From a checkpoint of a small transformer trained on Wikipedia: value embeddings.
Each number is 500 + 40 x the weight over the matrix's rms, rounded and kept within 0 to 999. Layers, rows and columns count from 0. Numbers have three digits each.

# v: layer 16 attention value, 448x448, rms 0.32, rows 42-63, columns 336-447
# o: layer 16 attention output (transposed), 448x448, rms 0.154, rows 42-63, columns 336-447
# q: layer 16 attention query, 448x448, rms 0.133, rows 64-69, columns 336-447
# k: layer 16 attention key, 448x448, rms 0.134, rows 64-69, columns 336-447
v42:472475540494562478473503495525454547511467506417514446521495526472530480499524449474488486552490424507534450507523454470507528472512524481453460548419477525521502468492496431469555488468486486485519450487472465519512476541561538442494501494469502547467443519549521546536506510521490536439476487511523501482455501453476499519467429485476
o42:544511530464493540489524490480495528527517522520530492526486463516481491464498552463502476497502512511427539522436488526461540505489490560481476496505544505519446499498500500488502475516497522497519525534520510505499497480532519492501460522457536446539546480457462475480501476528498495525494518498538517510504516508493502509507458482511
v43:496538555451531428507501498504500541565545478509465507487568452570512441500489574501523518493471516482459482467496527486459550519512495506515450493529522539535456440456462490503533468482509498457496474493429498514495504443493496520431529499471427573520519521520545532540497543488419537518541547496496496519492464526496540524523516505461
o43:527500484536452529498479453528493482530533549464539465458446521512460505519447521489481514509467521516511486492529494472528565515464478494492510478441467525451497502484537491493482522499544490494494533484517463490482487511474525508504495481514505477521509517451506514545505548512523520493482507505581437542500486507485499482534500524480
v44:461482555475486449520526393506515608522483526516433426491506510587505495442511562432484494437514487472570492477594491530537560450464478585492528521506539506550492498494482484430489492468508527538529442534533540435613519473505470440538488554435470436482530594534556459528512508508498545534552522591482445517459513480451482483548458512505
o44:536491445501557506465507506528513532529456502498464530531506457432459504474473476552483461467468518467493506522497513501513522508489449467441474552473502471545502478434523519478488482492532538427539509482494482502481509488481537519487491512500508497488489471535443531477429527512513482506471508498467496478421469472516524507482484483534
v45:444488495456569478480502437499597506564539416487504459488440525487530459460507502468534499497510484540453489504509462472559510505524472543475522554517513476529532513483461494524450467563543485433500493516558478451496496494503484552559475498510553414475506459563481495499513536474554555471535485562547513511527504450499486502499468501525
o45:563480473490450508477479513523479495465548513512521562493471492525487431473480500493456537522479480449469480506502529492408488469531514502450516525497467499501494538538515515495541490498456490520547510496492524496480498509493567531513484520511525443537519514459507479483522469487455493495494477468513474531456501483471526523506483459461
v46:543457444466513481429469508454502576459573523428474470481496476532536570444467508472520510456474523512485502484563456503429580537493553436473479505482522531538493439486534454477439513566453481499499495522539520473497580494546554465499566502456548468473520507481535504567535537491475447478553526527542510551609484508445546473417521486553
o46:447470512445528510459471452512448471521467546513526493504447475452496484511531498454512475485512486459484430473522486529455466486521507564465561500507490479496502507472503483454464443462519494527524506524566491494509500532501495484503487540532522499508462514492490517473501506495480492463486535453494486541507470479523524482513456474467
v47:519542520496508475493552476498464455437465479577470497577521469552465504497526506501551464521422499428560466532523506479516504485517484532537485526544520518551506520536566509531511494514542443486515489520482510486565526531530428544536570369495483427527520468483498467535524529438548548499503491506464475528489517527487501550477489533473
o47:519488517510492441501516475475494447525505508487538510449507510518526467517460444576512474496483450511508437543503499449543482449498519546542515498515469456519442476487452556494494500489506451510533530499511525482527438559564556513525481505526499496541482486554522500483515461498500499484518522486546536536490475542509481448485516524542
v48:457538375496465654459465627567488441555571410563450555472455491512402549571514539512447371407593577494394522489440576493481409537541575335519575499557451569436544505597581589618527516570434523549439484498500524585446482539453466578504585497558444548452450338459450496374584562596454457532438470437487633497406475472461498550488598453595
o48:453463509445477565564476457470446428472560436459492478477449503436571539545573565492575536494586474446549524459479537447442462460525557505524462497483553539513446491482433584508566509464464510513487533438499535526498502397518489521557505435562445532486439518495612450517435525463543493418524468467528514448441509578458344488532609595413
v49:512558483543489506478552496392460428501559515556508496483432501524511500493506545501527577432420511512419479451491441503424493475407432403513443511482429492508430459503555492475477538475427484508589454508459522619486607476518450534431583519492546463543577433445504441403489487409598482487502529436380505473520441487451553472461541438483
o49:532452496473513445468461469499486506464527450483489497476521495475470450538528435535522483467495395468584480505532497377497435466531511501509501464591491584537472498539449573554542491536518496516480482453495489527526516555504559529494517487518484482530500461538598504514422518517497485510509480470488512543458499544509433447464619591488
v50:497513525518531487492571479476518507496489490469427510472501498486526506529482482502536516476476462465522488485502503506499471553515498439516510496512448446504447516504501503446488544500530459486485507517470511541499519520583525487449511465518519534512493444408515504487525479503527487528457454466498441512470531533504536455509514475501
o50:487482533497520500486488489521551494512507490486514502510505506480470500507477553496505510542497523516524565456457501489488468490502516508519489489516496531476487472477489487494531508526523479472474483485526488491511434465467487489495513505546533507498528533496531483469468512482496515521521460530513526459527517528473476504521454510474
v51:479559479518473525481528600504478397558556490461506505426498540495477528540528509486460501484484485578439500498473518495453416496533554434544545506480483455514523468534534513533511458503469537515518524491434476543519473591517516510555502497551468508456461505557511453419423576513519524458415408481507503451445478486494496469438581521521
o51:488485485499566489499453500484462499467508478457495558455494544477477538490515484504493489487533495447543577485506518508539553503563536497534509529461558492524435505478510511471471511501503496495504493477491559505552520425507476504488496504482477517433555492501550480496451513506506468504494524492430570446557591516539517560490550535453
v52:512458468530553504496592445496564505554530545563526507494452513478562501514530537484533441525528469559548507585465530508523411549483516433482498522540548531560557483462487503456469556500491509435435441487475560508436550506486477531488508446485477508457565493521506504490490461464566466492473474494530550550491507600532564469429569476507
o52:500528492500480491534486443521496505502482510509539493417490469560517513486483458528500458497538467509509479564549477444472464468534543462508475459502484552463477515543484533561550502529509510539588510489478451476536451551489506521484451491467528513529476498535476495477511526521468492500557519485546534489510521514491432451485517496499
v53:488479461428458523538550517436486515459484451596491470546492514530549521499510420508446482572536536504467505500491593521567386500535536493454484540534496525420494582475408535473594518487532520539508459547497482501514443549444536561502475482482477458533495524450527489458495475590498520478500525431504475487493446460472455448541393462451
o53:518522512452494483500481501504493484477476497469553499481495502491490509468479513543517522474528477477570454503512494462510495486511599504533446452493527545528459451522477578477480499535512420518508527505510462486509491487528502463538510506498486510491526536502585455499477482529487537492535505513522475513478465502524478511458552500543
v54:487508565530484501462520530481466580525468539441560453558553503445467475462494445487474485483459490496462465518483442459435533482478500502409410510538483462507533530522496560554538475514499540483552421516394495429575462463520519476416383475577456515484557512556549458504444516436475532560512506465502473443503546459524431507512445562463
o54:520449448487545466490494575469514524479498490511483485486529456477493508545502497493478481539469492519569536481518478585563498472551491510492515545493528549515545509511520509393466495480503507517475482510545499503522517497484507486460558535485497494502564523507481505487453409485491428548447456532522509516507541550460513530457526472487
v55:501547544499472519443421522598466500548502518487520534475560501540453503543490476496374504445507527523450561577458472510500535465554450512573542484499475505480521515541501471528560543485470535516508590521465527546519463502586537430495509585463472558496467488513476494523429544478432519521552477448532526490401491487526422493459553450492
o55:463497493544505507542536568481548504531504451443515532565529467474547531482526518421472457479543574504487558407520480561525500520495469470550491507484495498447537495468554468464451517482505533457507434501448514470486506467524451503453494500494434496471507477476476481516476501539531498492469505498497478479525525537504563544486515552512
v56:486475544466510501540531487488508512464426529493502499456491497541466508524513575484560528427451442440531500465544574487534495544476504441538518553464466444512433452499532517436501428477555487562469473471508470479510470509503515525475510431514485458528492559429500528399611541524469538501511520550375464512522455509436550509462484414490
o56:538510532507523547520511521528510512501495498496491494501471510513524536508479496542475518478530506467504487465454512484529522527517543477537502470504535513534480487537500486483492487557514458474517487468536504530496515496506545498545481468532537461481570492474529545506453441490498517490485480519489470473509497528512476464536519514506
v57:527444495504561441460519497458483524491503517462530471478458539476450607556475533474467518434504451520493539484547490564528441552546543464484480508499469499513523527555544500456514468505507502433509550473502502448465473585470593418502497529510500577546491489519501503528455503510506483423420504523539460429529492492578499454457474469491
o57:462509517495520440488542505497521478529563457492455537551535521474494517481492466480470488465492487468518513486529460503485523465505494517501524473537475455502503465469505489530426471508530490446496495541514498537476501484498473467448542563507468486548460534471501499479529528480492510513472525509493499456497506514532568518515484536450
v58:502555439600517569490550565535544493518482551454537539476515426457515497514506560494493508555521504496488578472462410427492524514431522407525514434464407504555446488473525484542496531515424508513476515508456472549526568458480546496445562509535510504528537506471500493540505506512521429501481522452447463469545504461509563476529441504445
o58:408476488551468433538568495543470527533515523463490515482513534497471542500467513434522477472489484497441524432551461468432447549542498479492483535542505465456608580515503448494469504453509551489476503462474474510525527472489445494440456478506511564547518525520535478556521539452481503501474462462482439553547498509479576550552538561484
v59:529467512546517484501441446526511543481487529432525503499544537534481537460461491520448513535523504543503588547529495549526600457555520546400502507509462512456541455506507465494507480531531531522458509482486525461491477480541517423578466581537491543487509588541488538601468557456505539486581531538496455477557507531553460523506530524454
o59:505472478509501457454525541539466537544437581517485563575436505510539446465483511463484454487505455537420518452482479540492470540528459499532532554476485477489551517494492455529452520560525483485541479503540517478502507514430514500436517493503441514501502492526462495483477503552490508515417534553508416516505480493487557542509494507538
v60:489430486470563427483514519446498555478561532491457447480494476487504511571490482471511505443462482474557435531532488544538543520583388510415485476524531553498515544487533522471538511473571477476533472445476494403589450556521494542489518510540518505500430560491538545559464551520385505505483499505427410499545494514479444470520469539536
o60:481468529513473500472509503530550471476510489513474509465502537503485489496492486529506508542494527538464500529481508461423493455509544493513456525502456466529516472451494500488474481475509448477499502517556478505508501488463478495513455520525485495493520466466502531509503488487475532440524548536489545470421488447543541512515460472527
v61:540495545518521435509489520525479506419447519541470529445481485470528558498504535514543493564412475435531534435394489531500461486468499529503485463486474476504439515483458516454540485509535505448511535397539536501506560519456541467508540479509477474555511502442433507508482485461487489465492482574452463492585449519488481502467561481445
o61:496517490559544505498505490502531480481501555424502458494520480529508514486506420525528471518494538499476510568505476480478474475498544433504529434519490519486537474515483470509464515484507515476507469515486487509497453487461505492478512482554491471525498483519483468520537483523502534499466447507544491472511524527494517428540471506531
v62:467547539513513506503423470514550476559434522501518460536489493516606465505471482468505535541458431455491507549438419570454535412426527525557496496483510476500565503477503461512504511516465523519480513584477465567576504530525537469462511501428489566473561466519540435514532512492539424526481521450515494483500518460565549567475485508542
o62:526465497564484544453496500528526514483517515506512508512498469455499505492453496447526480509543476541486532524538569557479499468543467538453511572473521426484476516512556469534539506524497519476522482461464463502518472520496488479452478505493527569456529477482482468478536487510499493484464476479526510518583520521513473515493469562482
v63:468487500516524485523559471464521538443507480504452482454510527464456508491538477584532528454489492509476497428529455500500481500524520527554491488446453448539481452505529490493463509516520560526555511530514502517499517549511539534481538479556532504523507507462439499446505498450521471468493470556420424512527502469514578505470504532516
o63:504521488472560464471487503527520519480468505464507503462485522530482520460495482559545490506541477469486522537463512477483525524494506498486522484505505476493494480504497494457523541503493501459488487513486480544500486473506473497467465471502501545507502524530539496479506474485465544548510519468503510459520491470501472471554517457477
q64:445471418525444484468537443474473478446503501488471541517430485518487504498526484487450463515483534468513529492516542523486560450478544513472477486477450505516444525464404460474458516434546524508551489500508449496538521496513509505460522484567475557508495536528480514497503466524572493478560517447497496558512432506489477537381521520486
k64:473447523540512521503514497468521499557442554550460405475512501538519520537515435487525453507485516544532491465540509569495568564432478547526512555565533516482519447527489516550522513513516491477477485537513518501500500512537488517478502480500572514492493485496492477475467537522489525482480491536525503500556473482499536498475509542464
q65:534485580444508417477534507448500503477463513494509483516491490482469410505556541506509539438519517523513456545543529488427433546502474532515478532525483493514437515478477459477497512548480537513492455492524544491525516492493496517470473483480460503529477524493468531501550477540476460481579520476448473527520482486526498505521512479563
k65:521475504554489489478491477502530483506550536470515448469561468553460527522545537504439460526492571499486542515521502509491529474481482467514490513505504495515461523500503527497494487455531469415500474510517488522453506536490530450500502503501535492512507503480528516507453463488496462499493522475502514526469524509477520492505499517502
q66:520526488464476508524482478500539477506529483494549501433540485491497495435464519451537438500478479454522526522457498491498507494534479488477511451517479507450484494485491501485484495448537573522498520461510525530533515529476487510476505532546514513458525507572519525503462530480475500490513507496531501416461529497495536486544552456534
k66:428536482507502504466545516449457521461491536548488479507547521495548517490549568484484512507505487460507528555512487496550478556478553537487523586523463492501518494462542506517516555456480490491500517496499503486497445450456529497525499536486537480483509490468531539524503525480513523506522581512519452575481462527507524499491510534454
q67:512485455537485489517521516517459434479510469531474544367527556498575538467460448462434463533472505571496483482520467505549474524547477511524556620538491506499475462458492469518442480510460517498500517476519446502485471487504485580489523528492526521466488516510511540480532457504496529524499430432483469454468484469466511508506479539481
k67:464478505491540508547456549551451473517451569433489471443511474511485373529501481474454468552474568530562539479522504548532469438498480495504477420448440478487482562448482479506479437503500468505464498598478520475548523507497486533470479474509549481480485534481497534489474551571514494487485540501458484545533529507530481521502499544549
q68:486472526453581506518543550490529498541546487458533504562469451509474473516509555572551488476491401523510448497471474504500485515546497471538481492464554490505542492501502517517543431486537573543455440516456544517534496485577546513523415510536535484550535499509561471540530499494492426527560574471500530547528456467478501538532526490473
k68:468526528524475590458498495499503518508566589522573519512484544530505466521492463462535467534497479440535482509500513525483491470514493513518525572445510443512467464559519503467566521508501525540493506452470504506485414496448468563537521526494476514485480464430485527513538490502546473530454456528500466432526508553537431561466500491527
q69:487551460514476505497503496520481466501474507510542553471478495533472483486473465476555503501492489495487430545503480488523493581441471490507581481495506502476560467534459497446447531548492488512478517425513449525516501491476507478466556528457455494501481498495485471555453498464559517514508447533499474478524532557482476501491487537566
k69:534502502539459468437507476536544499469517451536419454504502476542519471534502449493511477484480547506455516535519466517490540485513532522503536512458569516483486495486490556486487526487435470520552502488544549483574487535506466497502518520527511505425488497476515545528518488578431599465455481547504527502504555520495492546478461504525